config.yaml
n_layer: 12
d_model: 64
n_head: 2
n_kv_head: 2
head_dim: 32
d_mlp: 256
vocab_size: 512
activation: "gelu"
norm: "layernorm"
norm_place: "pre"
norm_eps: 1e-06
positions: "rope"
rope_base: 1000000.0
rope_fraction: 0.25
qk_norm: false
attn_scale: 0.177
bias: "all"
tie_embeddings: true
parallel_block: true
init: "normal"
init_std_qkv: 0.0571
init_std_o: 0.0
init_std_up: 0.0571
init_std_down: 0.0
optimizer: "soap_variant"
lr: 0.00724
beta1: 0.95
beta2: 0.99
weight_decay: 0.089
lr_head: 0.0117
grad_clip: 2.0
warmup_steps: 200
schedule: "wsd"
decay_fraction: 1.0
decay_shape: "sqrt"
final_lr_fraction: 0.0
batch_tokens: 32768
seq_len: 256
doc_mask: true
train_tokens: 148300000
steps: 4526
dataset: "wikipedia_en"
Each number is 128 + 32 x the weight over its row's rms, rounded and kept within 0 to 255. Layers, rows and columns count from 0. The size above them is the row's rms in percent of the matrix's.

# layer 6 MLP up, 256x64, rms 0.198, rows 43-95, columns 0-63
size [113  80 103 107  57  94  92 104  95 116 111  93 100 134  97  93 107 115 108  98 107  88 109  89 105 112  99  96 106  92 106  88 112 112  92  89 104  75  93  99  97 109  99  92 102 106  98 114 112  95 113  95 110]
[[ 94 111  97 197 134 158  97 100 115 158  79 137 138  71 150 100 147 155 154 127  99  60 164 142 159 138  62 188 161 113 146 106 178 109 180 153 174 107 134 148  73 115 123 159 122 100 136 164 153  96 124 138 161 137 159 173 141 149  99 130 174 151  86 106]
 [126 120 160 105 159 142 104 138 124 143 171 125 152 161 165 182 177 170 192 100  66 127 107 118 141 160 140 102 153 128 195 140 106 155 144 194  90 157 106 124 168 160 152  94 160 148 111 170 147  87 164 112  77 103  99 108 161 137  61  90 101 108 152 138]
 [152 173  97 123 154  89 149 147  54 120 154 173 152 166 182 148 127 125 153 186 135 150 146 174  93 125  93 121  67 149 144 101 136  95 117 134 188 154 137 161 119 156 134 166  91 124 139 120 104 155  95  82 126  79 132 183 172  84 135 113 154 132  68 169]
 [ 83 194  92 135 118 159 104 152  67 157 106 127 138 121 152 124 148 153 105  78  49 158 135 161 149 178 120  78 150 107 161 139 186 107 100 127 135  98 118  77 218 123 106 153 147 146 101 179 105 137 172 138 142 136 148 166 107 144 152 110  93 126 157 121]
 [123 173 140 142 148 126  82 133 214 117 165 124 104 139 179 104 150  74 103 112 133 163 130 112 144 102 110  60 164 174 133  88 102 148 176 179 167 172  96 144  96  72 124  84 111 127  99 120  95  76 107 120 127 138 140 104 101 156 165 193 149 137 144 131]
 [161 132 121 125 136 194 122 159 165 117 148 157 149 133 136 147 158 143  58 104 141  74 167 100 116 137 153  98  98 182 130 112 144 118 116 149 155  97 120 105 157 169  95  97 155 155 101  20 123 190 154 120 101 117 144 132  80 144 105 152 116  59 163 147]
 [ 77 160 111 146 149 113 110 178 184 188 131 193 150 125 107 120 110 123 102 111 165 159 135 141 162 118 165 170  98 132 124  65 134 109  90 127 143 104 130 154 185  82 111 133 123 117 112 149 114  57 111 108 155  84 103 191 174 131 183 118 142 176  90 105]
 [110  82 217  93 187 152 145  72 123 103 136 126 112 133 132 201 116 121 119 115 193 111 168  87 139 103 134 163 117 161 154 161 111 142 126 145 155 197 106  84 182 162  86 115 146 115 114 132  73 139  86  86 110 110 135 141 142 152  96 150 123 129 169 124]
 [114 131 127 145 140  94 135 105 109 142 162  87 117 122 146 183 150 108 208 122 128  77 149 179 146 147 163  98 161 122 179  88  91  71 127 182 164 114  97 130 102 154  80 148 117  97 105 113  62 146 149 135 161 120 101 121 123 162 197  98 116 172  71 126]
 [150 140 146 123 145 168 133 115 144 106 171 113  92  70 108  89 111 147 131 165 193 108 177 106  96 131 140 111  84 118 130 114 127 118  96 181 172 160 120 221 128 178 161  83 153 122 177 114 138 144 119 131  63 142 152 130 131  96  68 107 148 145 190 147]
 [121 188 100 170 141 127  75 138 150 143 131 106  95 130  80 146 112 137  79 124  75 137 111 104 105 107  38 145 112  71 130 128 111 116 123 131 130 107  97 108 134  80  98 137 183 140  94 154 171 179 147 175 104 163 166 107 100 134 137 101 184 167 194 115]
 [149 132 179 166 149 142 143  85 112 128 181  95 148 139 136  98 151 108  87 129  87 129 173 128 132 112  74  97 116  85 170 167 186 162 160 187 143 191 158  82 130  97 151 182 147 160 102 153 118 157 124 124 216 137 145 133  83 121 130  99 109 119 101 107]
 [144 139 171 188 117 128 163 115 125 113 116 110 147 119 191 129 138 114 109 102 103  46 169  99 114 145 124 162 139 112 144 101 128  80 188 147  53 148 115 176  91 110 146 149 130  91 155 143 129 112 193  88 161  41 129 121  91 137 131 151 135 151 125 170]
 [ 67 134 146 132 171 139 104 125 113  99 143 136  81 109 102 104 137 115  94  43 132 135 148 121  95 149 154 172 148 109 122 135 168 103 153  79 170 170 141  59 109 145 179 188 148 110 112 134 167 127 159 181 108 108 102 185 123 117 166 133 147 101  57 135]
 [217 171 109 114 115  96 193 134 132 126 174  78  82 103 100 170 125 116 142 155 134 137 115  98 152 101 134 151 138 114 178  97 140  75 182 123 188 167  99 138  88 133 132 151 143 176  43  89 147 151 168 124 131 128 162 153 111 127 147 103 147 133 137 150]
 [174 133 155 140  89 102 117  99 100  67  65 146 120  99 127 107 103 129 130 120 150 155 125 153  52 124 113 161 140 112 150 122 185 120 147 163 122 205 158 145 167 110 178  96  88 139 167 140 134  66 161 139 142 132 152  86  95 125 146 200 146 144 121  73]
 [120 105  72  86  86 172 142 117 107 144 158 110 129 168 140 154 132 111 123  47 130  81 166 150 151 165 136 118  50 162 147 135 161  98  96 148 125 152 122  95 211 128 172 153 144 118 120 151 152 108 101  72 169  87 129 134 122 119 136 173 114 157 176  85]
 [139 173  99 169 112 122 135  70 157 113 107 113 147 156  92 139 103 134 103  94 150 101 133  57 151  95 155 141 193 153  87  96 111 124 159 180  97 110  99 133 141 143  72  94  97 161 118 130 176  98 149 112 137 198 168  86 189  71 127 161 135 137 117 106]
 [139 143 152  79 168 168 136  86 143 146 164 114 119  84 143 152 163 199 133 135 177  76 149 140 134 137 147 158 125 154 112 117 116  55 104 123 187 142 144 149 168  74 169 130 147 122 121 118 101 116 109 103 188 142 115  65  71 123  64 147 137 172 106 101]
 [143  95 237 141 143 144 125  80 142 102 128  91 165 169 124 140 102 137 126 121 158 106 104  96  96 130  75 162 153 140 124 134 150 173 195 114 154 123 140 124 156  93 150 156 159  83 115  89  44 123 133  95 137 118 134 148 104 117 104 117 138 116 188 192]
 [115 181 119 144  99  90 116 113 136 121 111 120  76  96  81  77 131 146 114 150 135 133 172 198  75  45 125 127 133 187 157 138 101 122  94  84 139 104 177 143 116 112 111  95 137 143  85 114 117  98 119 120 135 149 169 198 118 107 127  80  65  98 161 130]
 [109 106 138 105 129 130 156 137 147 145 118 133  82 121 163  77 149 216  88 103 120 197 102 132 123 104 183 130 131 169  63 142 182 120 117 149 119 132 162 152 130 147 156 120 141  85 162 186 158 139 174 123 162 124 140  50 115  94  83 138 155  85 153 103]
 [115 113 216 159 122 182 136 116 133  88  76 182 132 115 168 146 147 143 141 148 208  83  59 121 149 125  86 133 130 152 165 109 141 114 169 129 162 126 126 133 101 151 151 115 128 138 123 134 122 173 145 134  92 163  97 179 136  76  53 111 144 108 113 168]
 [135 160 105  46  81 131  79 204 150 161  95 131  83 151  95 115 112 100  86 131  86 156 111 139 158 113  69 137 124 129  93 105 190 164 105  88 142  91 167  95 108  92 170 107 171  95 133 135 149  96 177 128  89  98 112 138 114 105 146  99 144 103 133 112]
 [162 129 112 115 127 140 116 113  81 162 106 143  93 173 163  62 123 129 152 157 183 105 100  92 100 140  38 190 141 124 125  73 156 107 137 113 145 151  75  94 149 100 138 106 142  70 112 140 173 100  96 170 169 177  89 135 168 136 120  97 144 115 131 100]
 [124 124 169 151 175 174  96 163 119  92 134 142 129 161 156 164 156 143 153 118 135 134  37  82 114 121 186 129 151 133 148 138 129 141 123 114 187 121 169  84  74 109  77 126 120  59 165 163 137 102 113  92 142  67 125 111 141 176 137 114  95  98  74 144]
 [101 180 154 142 119 123 104 112 149  83  93 180 125 150  96  94 135 117 116 150 189 134 105 164  31 115  79 127 167 159 121  74 143 108 201 119  73 129 143 152 161 161 129 139 115 141 164 163 121 166 119 150  74  83 139 160 138 126  99 172 127  92 137 138]
 [128 186  89 158  80 144 162  96 132 117 143  84 112 138 109 134 131 182 142 119 189  58 111 121 122 133 115 100  97 136 104  99 138 168 127 138 109 137 114 188 135  46 146 141 141 146 148 137 139 127  69 158 147 127 115 163 106 168 220 110 153  93  73 148]
 [168 166 108  66 162 116 165 136  91 139  97 111 149 116  74 117 156 111 151  51 116 151  96  77  86 123 128 126 172 144 140  99 101 138  88 130 130  86 125 135 168 145  67 168 139 153 172 117 145 119 136 113 174 194 158 150  96  72  94 159 128 112  85  94]
 [165 126  86  80 130 120  98 139 138 134 130  89 167  98  72 145 114 141 168 143 191 169 170 199  77 193 117 113 121 153 147 145 159 129 131  68 168 143  86 142 142 142 159 167  89 125 129 150 184 144 126 105  93 123  86 156 117 107  64 130 112  99  91 143]
 [168 136 154 155 110  78 160 106 103 180 133  93  32 105  75 160 104 165 106 109 156 180 136 149  83  88 165 128 123 144 146  81 122 164  61 179  99 144 126 114 115 100 160 152 121 143  85 145 112 142 134 108 176  78 128 123 143 156 114 155 114 148  87  98]
 [160 151  89 145 135 138 206 128 142 121 124 148 152 102 110 151 181 103 141 103 103 187  72 109 139  80 118 121  98 137 116 107 168 140 121 131 174  91 237 101 136 158 114 153 152 155 176 142  86 116  65 152 147 119 170 124  97 135 130 113 102 158 103  90]
 [105 157 102 135 168 153  85  92 142  62 134 181 178 117 104 126  96 192 178 109 161  74 151 140 103 137 124  72 171  85 157 136 160 132 152 133 108  89 146 160 105  93 169 123 116 133 130  96 144  83 114 126 146 108 112 203 159 124 166  84 152 120  88 165]
 [ 98 111 169 130 146 224 107 130 123 112 166  77  59 116 108 169 130 122 158  83 170 158 167 171 116  93 130 100 116 114 164 147  83 140 180 144 157 136 129 140 159 123 154 126 172 115  95 116 136  64 164 175 147  97 125 190 140 112  92 151 162 118 136 150]
 [124 117 114 166 168  91 121 105 174 132 117  74  66 133 117 176 113 152 105 100 172 162 131 166 110 108 168 173  71 122  97 129  69 124 196 103 176 206 119 113  96 153 121 109 138 144  99 133 193  83 185 129 122 131 135 114 129 153 141 121 115 121 101  91]
 [118 121 130 131 134 134 126  73  84 166 131 128 106 152 170 101 121 149 167 108 116  67 109  80 136 104  98  99 107  65 115  92 190 148 105 194 133 146 121  77  70 162 130 140 170 114  83 146 131 122 111  93  92 151 115 169 196  84 110 116 150 135 121  65]
 [192 167 160 152 236 143  80 110  88 151 125 164 101 100  85 126 155 129 127 146 172 114  69 134 125 111 117 116 101 112 144 125 159 186 168 179 137 109 148 122 133 136 128 153 161 109 116 155 118 107 150 147 176 110  79  91  87 157 144 158 126 136  93  71]
 [ 70 164 130 143 130 182 103  97  84 138 166 106 140  93 130 161 111  87 139 107  79  89 140 107 116 117 151  99 123  81 155  93 160 142  75 161 171 178  82  94 145 172  92 161 156  91 124 132 150 140 124 173  78 130 103 134 152 190 143 172 142 123  60 144]
 [161  95 140 125 135 128  90  75 153 147  76 169 163 144 125 119 184 113 108 145 114 136 120 118 128 108 137  99  82 121 111 126 189  97  94 173 159 106 149 111  87 142  24 189 175 150 107  79 159 131 134  60 136 155 112  82 107  93 111 106 116 139 123 119]
 [146 136 135 156 136 144  66 111 130 147  85 147  57 119 141  84 155 122  81 135 155 110 124 160 134 118 166 151 111 114 202 189 122 134 131 118 169 159 112  82 121 203 190 127 168  84 145 188 117 120 112 113 138 145 132 119 156 126 185  84 117 131  95  78]
 [177 193  67 144 123 163 113  96 111 149 164 142  90 138 138 173 129 148  86  78  91 148 124 151 113 139 114 104 170 189 106  95 170  90 124  45  86 117 131 136 132 171  95 102 161 107 141  99 149 123  74 101 120 141 165 120 135 116  65 108 159 117 170 116]
 [143 194 147  80  96 120 204 141  68 101 116 106 119 128 106 158 159 177 200 160 143  92 117 150 115 153 102 122 170 131 123 150 197 140 119 137 129  78 137 138 103 140 166 136 139 176 117 148  92 112 170  59 130 103 149 143 117 122 177 129 109  74 164 133]
 [118 148  94 199 122 117 139 129 148 142 128 119 167  88 154 126 136 179 117 171 135 146 150 125 112  73  95 143  69 112 121 108 134 101 110 137 106 159 178 114  83 192 143  46  67 118 111 112 124  42  85 165 170 129 135 105 155 138 179 119 122 123 110 131]
 [ 96 127 105 144 200 168 163 121 149 141 143 124 101  81 155 106 174 175  81 146 134 114 142 111  87 168 109 141 157 114 169 161 133 153 126 125 135 112 103 102 131  75 119 160 152  83 144 121 140 134 117  84 102 176 138  86 111 140 186 172 119 215  79 186]
 [ 90  96 116 125 112 199 122 167 179 149 141 115 108  84 108  96 146  81 169 130 120 144 107 109 146 181  85 102 164 176 180 166 107 104  59 109 144  90 150  98 123 140 113 115 137 128 143 181 140 113 160 130 164 149 171 100  97  68 166 108  88 185 127 123]
 [152 201 138  83 104 158 111 212  99 147 143 136 117 175  53  91 141 173  88 106  97 123 143 100  82 159 136  80  85  98 141  73 150 105  85 158 143 124 117 119 151 100 138 130 168 100 100 134 201 159 151  98 143 142 141 129 154 153 151 123 117 146 125 153]
 [135  88 190 114 157 149 126 107 144 148 147 123 122 130 148 101 136 178  71 130 116  68 181 132 109 109 129 105 112 161 116  88 154 139 150 186 103 116 123 158 173 172  85 150 117  71 140 109 111 122 155  93 121  91  81 109 134  82  57 175 168  68 153 161]
 [155 153  64 151 148 134 104 161 128  85 153 122 140 145 148 130 138 137 161 162 104 101 150 132  75 172 120 134 113 150  98 118 124 109 109 118 121 165  67 232 115 114  88 111 152  58 110 105 140 127 126 158 141 122 127 190 158 119 112  90  98  45  86 103]
 [123 146 178 125 155 102  76 109 128 146 137 164 133 123 143  89 138 120  48  76 164 135 181 137 152 108 111 215  79 128 133  94  98 123 144 106 147 143  57 147 144 124 119 146 112  42 108 128 173 107 137 102 153 187 149 117 141 143  88 137  86 106 138 115]
 [158 132  79 123 176 138 130 127  68 179 117 176  86 128 155 199 131 187 127 147 125 162  95  95  92  58 115 133 154 118 172 152 151  77 131 150  77 124 147 174  73 109  98 146 156 119 133 116 135 141 122 112 101  62 125 102 100 120 147 182 165 120 139 143]
 [ 98 115 111 136 142 152  90  78 118 143 135 131  74 158 141 157 134 108  92 101 148  88  87  81 145 123 152 180  99 160 134 139 141 113 133  55 119 154  90 187 159 119 175 104 189  86  87 109 180 101 183 129 152 171 123 129 175 130 173 136 150 100 132  72]
 [ 85 150 117 148  93 125 172  69 146  66 177 135 136 126 171 156 148 146 141 187  99 149 112 131 144 128 146 113 143 111 137 139 131 148 109 178 171 142 126 105  90 185 153 100  28 139 143  97  88 182  54 121 115 117 125 106 104 126 131 158 127 155 116 183]
 [ 68 147 167 108 127  90 131  78 136 121  80 155 125 180 149 161 114 141 191 120 183 149 125 131 123 102 101 134 137  83 156 136 141 178  59 113 178 110 139 127  65 141  84 127 166 169 132 100 161  94 105  64 154 134 108 131  72 181 128 121 137 146 109 153]]
# layer 6 MLP down (transposed), 256x64, rms 0.131, rows 43-94, columns 0-63
size [112  67 114 100  73 102  88  99 100 113 111  88  97 136  90 109 103  99 106 106 100  96  97  89  95  99  98  92  92  94 118  96 117 100 100  82 116  80  97  93  99  98  97  98  99 109  98 106 100  97 103  84]
[[139 113 114 113 156 105 166 122 156  89 149 164 135 135 109 141 104 191 102  97  94 168 126 128 114  58 188 106 144 154 139 108  90 146 146  85  73 188 135 155 171  92 150 149 118  94 148 141 118 117  96 126 144 169 121  97 145  88  60  58  61 130 141 143]
 [120 103 109 122 118 185 133 136 145  91 140  84 100 150 108 149  73 120  74 135 190 112 146 174 151 116 160 138 222 100 107 102  63 132 100 102 146 147 105 121  88 102 158 170 145  91 165  62 117 129 108 143 106 146 120 187 114  74 123 127 148 158 119 160]
 [122 127  93 130 146 113 132 233 111 126 117 141 159 119 105  88 132 166 143 142  97  74 160 184 155  86  91 129 118 155 124 143 107 128 110  55 216 154 133 129 143 121 126 137 145  99 182  86 129 145 106  64 152 102 117  91 102  94 134 107 154  90 101 155]
 [154 106  98 100 113 121 161 154 128 140 151  28 155  90 180  96 203 115 141 183  74 138 136 176 132 138 116  82 159 122 168 124 178 129  83 160 105 101 112 104 133  85 138 103 104 144 185 123 142 180 123 125 104 152 127 146 126 135 153 170 109 138 101  81]
 [150 134 126  72 110 155 162 159  57 185 142 136 165 131 115 109 155 122 156 157 181  91  81 156 123 183 164 146 113  53 102 122 149 120 123  89  75  89 186 144 148 165 106 116 130 113 124 111 133 126 199 164 120 147 154 132 105  83 100  81  96 130 118 107]
 [ 44  94 100 152 139 145 161  99  89 133  88 121 139  99 150 100  84 120 142 165 142 105  97 161 156 159 114 130 102 137 105 110  65 144 152 131 100 110 135 166  63 114 132 131  96 129 102 196  97  91  32 151 121 122 119 116 143 155 117 136 174 155  85  83]
 [162 131 111 112 117 145 133  92 122 148 120 140 126 148 111 128 176  77 166 155 176 130  53 143  57 130 165 132 186 127 140 160 112 143 160 171 159 148 135 163 141 141  97  94  64 149  91  71  83 173 107 133  70 109 100 105 148 144  84 174 126 147 172 152]
 [175 122  89 173 119  44 119 137 173 155 132 104 115 160 107 134 157 153 103  60 122 158 154 101  99 117 116  47 148 162 125 149 139 153 131 109 115 123 168 110 165 152 136  73  78 156  94 121 167 171 108 117 150 103  98 112  75 151 146 120 158 131  92  66]
 [166 113  37 175 167 146 116  98 132 141 153 141 112 172  91 117 141 129 161 149 134 177 164 167 140 147 147 119 106 119  86 156 125  79  74 103 127 133 109 117  66  94 100  82 162 199 113 144 109 147  98 154  88 143 153 116 169 168 106  91 101 112 149 179]
 [160  51 192 186 141 153  76 125 153 182 139 122 134 128 120 104 148 152 108 122 139  78 136 100 133  39  71 116 141 103 136 134 177 143 112 119 130 189 108 111  83  97 164 110 161 153 133 109 158 148 104 144  92 121 124 160 143 135 179 184 108 133 120  96]
 [172 117 105 104  54 202 124 139 165  68 143 123 151 103 122 110 137 103 116  96 122 174 127 140 136 114 115 155 136 117 175 180 131  83 109  96  85 111  93 113 132 154  93 108  97 116 138 134 103 162 164  94 167  75 124 192 119 177 169 101 166  61 114 128]
 [162  90 135 146 154 177 115  87  81 132 113 103 151 163 144 146 162 143  93 130 133 141  81  68 106 154 149 168 109  94 141 103 134 153 170 110 115  68  51 150 137 123 147 136 175  88 134  68 113 174 124 163 141 124 144 151 144 211 119 140 163 162  96  87]
 [153 111 106  82 134  62 170 150  87 110  87 165 180 148 120 147 149 101 120  90 160 158 100 148 168  85 131 140 136 104  98 181 159 133 126 141 127 111  98  85  87 185  92 117 141 146 144 116 148 101 162 112  60 164 137  96 123 146 141  82 192 110  87 184]
 [ 97 117 184 173 130 126 170  99 114 128 131 214 134 113  72 135  90 130 142  89 125 169 165 152 118 135 142  62 108  87 131 128 106  91 101 119 143 113 180  67  96  95  88 165 156 132 147  85 163 131 104 128 121 115  96 164 188 124 188 129 125  75 141 127]
 [125  91 114 129 216 168 148  78 169 143 113  70 137 131 121 104 137 157  60 104 125 114  98  95 112 143 128 105 155 155 153 144 104 112 113 140  87  41 120 153  80 121  66 115 165 115 122 125 109 152 121 183 125 127 145 143 157 119 144 151  49 131  87 153]
 [152  63  97 105 171 109 139 106  48 182  80 101 163 150 161 171 139 156 184 118 126 145 131 156 134 156 145 149 182 152 132 113 135 139  89 117 153 109 155 235 117 120 102 153 106 140 154  82 185 113  96 127 107 118 128 103 129 139 154 107 159 108 138 158]
 [163 178 154  76 108  79 127 145 140 150  99 115  90  98  47 139 103 106 168 144  84 148 102 109 121 137 150 117 201 123 125 164 110 114  94 116 108  89 122 179  83 139  27 157 111 128 149 107 150 182 149 158 138 137 138 170 120 175 130 114 154 127 129 146]
 [153  80 167  64 149 159 117 164 149 145 117 125 119 130 142 116 130 137 133 170 103 172 104 139  97 147 107 180 105  96 136 187  75 135 136  76 154 132 105 136  99 145 177  79 151 113 128 118 117 189 119 121 165 105 119 233  94 169 129 116 141  92 126  73]
 [168 129  96 121  90 137 126 175 160 103  91  92 105 152  88 151  81 101 110 167 149  90 103  86 132 117 129 150  96  97  82 195 136 115 136 114 174 148  81 167 119 120 112 131 137 166  96  88 167  92 166  48 123 154 116 161 100 111  97 165  66 167 149 127]
 [ 77 140  95 129 102  90 110  80 131 147 193 140 108 133 162 100 100 149 149 107 191 143  98 171 119 110 102 137 101 144 114  84 137 144  78 111 110  97 151 111 107 158 108 124 109 166 157 193 194  76 126 176 108 183  94 144 104 121 137 169 152 163 115  63]
 [147  86 151  74  98 129 161 111 160 156 111 164 138 103 144 154  69  94  89 105 110  95  53  97 163  88 129 127 113  76 100 160 106 126 159 137  71 132  91 114 135 154 149 126 145 105 155 126  93  89 163 123 168 167 173 128 109 136 139 202 186 129 177 151]
 [120  97 111 142 170 125 158 106 115  79  98 115 163 131  70 175 127  97 106 116 139 179 148 112 180  70  67 137  96 109 171 127 111 119 141  83  98 155  84 103  87  87 138 152  87 133 129  95 105 184 132 177 175  58 154 141  87  97  97 103 146 137 143 126]
 [150  88 123 149 105 169 110 147 116  79 123 111  81 147 175  56 135  82 168 121  85 124 164 142  79 183  99  92 119 145  81 104 153  73 141 152  95 165 172 109 110 120  73 144 122 148 109 121 114 121 215 128  74 105 126 141 148 128 108 177 132 113 135 102]
 [207  68 188 113 101 102 117 118 138 128 105 143 124 106 121 140 146 160 136 139 134  62 156 152 125 103 153  71 121  87 140  90 139 121 143 125  56 180  84 128 103 114 141 143 133 189 167  80 139 179  85 125 123  92 133  73 157 112 105 156 151 177 111 140]
 [109 101 200  80 121 155 103 171 165  77 124 102  97 128  89 196 115 114 137 128  63 125 124 131  68 115 167 135 170 122 120  90 138 181 183 155 133  72 105 117 136 138  73 113 135 190 126  99  84 122 148  89 110 133 141  81 127 117 152 127 142 166 144 102]
 [138 127  65  97 125 165 108 163 161 150 102 207 130 119  82 130 113 144 131  77  96 126 154 144 119 164  97 101 102 111 164  87 155 103 126 193  56 146 107 115 102 149 127 158 137 111 109 182 188 120 123 142 101 127 127 164  79 128 112 147 119 133 207  80]
 [ 92  78 121 167 102 145 131 108 151 108 111 121 170 125 156 145 162 106  90 116 150 113 199 130 123 129 115  64 140 100  25 188 123  87 114 122 119 184 143 145 151 103 153  85 179 127  93 157 165 137 188 130 113 123  89 138 138 117 123  88 118  98 165  92]
 [130  82 152  97 149 129 119 147 110 128 176 116 147 178 130 119 103 140 143 166  76 100 118 133 203 114 156 134 167 132 153 102  99 122 118  90  90 136  94  95 188 170 144 148  78 103 186 158  85  91 175 152 164  81 122 145 106 163 132  91 114 153 207 141]
 [110 102 137 121  56 122 136 145 130 100 124 136 149 153 169 155  96 121  61 215 148 148 164 194  85 111 148 106 152  84 125 103 155 120 178 101 131 124 120 161 132 139 134 129 161  99 151 133 133 113 110  95 107  42 125  82  87 105 199  95 116 111 147 143]
 [209 107 124  99 114 106 117 103 110 174  65 131 125 116 160 131 139 151 129  96 117  85 153 116 185 167 120 124  93  71  95 138 127 145 122 122 118 173 172 129 126 117  95 150 151 141  96  84  67  76 183 148 141  88 142 151 139 187 159 208 147 145 131 132]
 [104  88 115  73 100  97 128 110 182 143 152 162 167 135 129 101 106 160 159 131  99 103 132  72 162 151 100  90 113  94  71 141  47  84 136  98 127 145 143 157 117 157 140 106 107 103 166  98 162 134 130 160 111 151 221 127 158  61 102 125 107 148 114 150]
 [163  76  95 130 198 166  58 126 111  96 120 121 110 112 189 138  70 125 122 140  83 105 159 164  93 163 167 134 150 126 119 146 128 179 178 120 106 145 116 168 127  75 149 115 163 158  75 136 122 149 175 123  90 134 103 106 120 159  64 136  80 110 136  92]
 [144 122  78  74 170 124 115 182 187 153  93  95 146 131 165 138 125 206 105 123 125 118  83  70 127 134 150 129 104  81 120  94 111  93 149  82 172 152 172 160 118 124 101  90 112 171 156 126 134  99 137 126 170 143 147  86  89  82 140 164 169 166 174 116]
 [ 68 134  64 187 129  96 148 180 141 147 114 131 116 181 127 104 138 118 111 190 114 119 127  66 173 113 142 123 125 164 131  68 138 151 130  96 107  98 177 222  89 134 109 138 160 124 149  72 136 117 107  99 137 139 174 104 104 115 149  96 141  90 139 163]
 [ 83 118 163 125 113 176 139 118 110  89 179 170 148 128 146 136 139 151 125 178 105 107 122 129 162 150 116 120 153 144 171 151 188 161  85 144 107  49 103 107 140  75 131 172 100 160 159 185  79 151  64 132 113 156 160 158 126  50 144 133 140 103 134 153]
 [143  80 121 103 141 129 159 152 121 125  93  95 129 145 127 120 153 156 124 134  74 147 174 110 178 140 148  51 125 146 140 110 103  74 156  96  74 165 130 120 125 172  93 155  99 182 145  55 137 161  76 172 158 131 122  96 112 202 147 163  85 149 135 151]
 [167 113 125  82 161 214 132  81 132 147 114 164 130 160 118  73 136 142 116 120 129 184  67 184 165  82 116  77 106 100 151 120 147  99 123 121 157 151 194 140  98  93 118 112 149 107  95  99 182 109 116  89 107 193 112 123 126  89 124 132 143 139 135  81]
 [143 109 142 163 182 142 178 152 121 114  87 133 129 189 139 135 156 152 136 134 128 145 107 167 180 162 143  51 150 116 122 148 119  83 145  85 104 121 175 174  91 145 145 159 122 119  84 114 168 131   0 149 105 114 112 123 135 159 122 137 131 155 111 102]
 [ 71 106 120 154 146 151 178 173  78 146 192 147 134 150 187 121 124  94  79  93  79 150 112 121 119 156 104 112 170 179 122 106 122 120 141 149  57 167 113 183  99 103 157 157  95  81  69  94 117 100 123 121 102 131 132 164 187  97 129 106 123 140 110 136]
 [126 146 111 159 165  96 194 134  92  70 160 173 166 142 138 169 184  97  97 111 166 117  79  88 120 130 129 118 175 112 139 108 100  93 112 184 114 163 142 183 109 108 109 124  94 196 145  90 135 147 103 174 145 123 124 113 156  93 166 195 133 166 133 114]
 [144 128 142 180 140 135 147  94  90 200 153 154 128  77 135 136 140 121 178 179 145  86 130 128 139 127 150 130 152  72  87 154  63 195 241 134 109 126 108 128 124 127 155 142 149 102 145 105 111  92 186 141 125 115 142 152 136 130 186 141 104 125 103 137]
 [132 100 142 141 169 128  92 172 106 145  93  65  95 126 112 142  91 155 102 126 157 139 163  94 101 144  96 152 157 118 124 161 120 132 166  71 100 167  93 120 190 150  68 122  53 114 124  75 159 119 129 175 161 147  87 142 141 190 112 179  98 108 163 136]
 [129  90 176  56 112 156 139 144 108 141 178 128  86 144 110 114 127 128 135 128 166 126 166  82 119 153 174  79 129 106 117 102 106 125  91  82 108  94 116 133 177 146 102 196 150 172 100 142 115 195 186 102 135 174 103 104 104 149  83  90 101  86 141  85]
 [192 139 148 115  89 111  89  78 159 103 150  85 129 155  71  98 159 127 124 132 146 126 128 144 185  89 164  70  92 156 118  89 125 126 137 107 124  83 182 155 188 100 159  94 164 140 124 119 120 110 104  99 127  83 130 165 108  97  88 103 198 131 168  88]
 [ 90 149  95 157 104 195 165 175 133 154 163 205 197 147  99  85 151 137 119 140 137 182 124 209 121 144 144  91 123  79 155 115 150 109 133 100 156 135 170 136 144 142 132 144 109  97 141 164 147  86 101  88  84  86 132 126 114  95 155 158  92 118 159 108]
 [124  80 147 120  79  80 106 102 103 165 125  66 118 129 150 155 135 143 120 127 167  97 126 120 160  64 103 107 142 199 101 123 103 107 137 164  97 127 149 133  92 147  87 128  46 176 183 130 132 132 110 102  97 178 155 120 164 128  48 120 145 119 167 106]
 [130  85 119 169 193 157 135 156 195 101 133 120 151 117 121  55 151 118  47  94 160  54 137 149 147 104 130 162 101 139  95 122 131 119 130 183  76 122  73  80 113 182 138 123 101 143 105 174 126 102 156 122 143 136 100 138 104 126 151 163 128 139 169 115]
 [138  64 137 112 132 116 155  98 134 125 117 125 143 152  69  81 152 145  84 121 143 140  72 148 142  48 104 141 138 199 178 154 131 154 133 135 159 133 158  75 155 119  99 175 128 178  63 177 147 117 154  68 162 140 149 109 110 104  80 138 166 132 129 114]
 [152 121 113  48 151 109 138 128 114 193 138  35 146 138 113  86 173 111 144 126 110 162 105  83 105 139 106 133 150 151 122  87  71 129  50 107 123  94 135 123 112 111 127 152 158  45 131 147 117 134 139  87  94 116 165 118 123 149 100 175 118 100 159 158]
 [135 110 136 135 106 190 149 129 138 108 152 106 140  86 121  75 121 129  56 150 180 147 170 115 202 139 118 143 126 131  93 138  98 126  91 159 150 103 119 140 158 170 149 115 122 184 133 156 135 156 141 173  36 165 124  99  91 109 111  84  54 127 162 138]
 [141  98  58  99 134 123 141 179 119 210 146 148 144  91 143  90 130 103 120 108 141 116 135 110 114 141 148 126 105 150 147  92  79 142 118 100 120  76 103  93 139 146 144  95 140 191 186 115 103 133 147 161 117 153 113 110 123 144 179 117 107 165  76 235]
 [120 117  89 152  74 192 110 156 190 131  77  98 134 141  90  74 146 147 142 129 131 100 128 131 118 111 139 178 113  99 136 136 104 137 100  91 125 117  82 116 122  94 145 142 203  68 146 127 121 133 186 122 134  61 185 111 119 101 186 121 154 165 151 177]]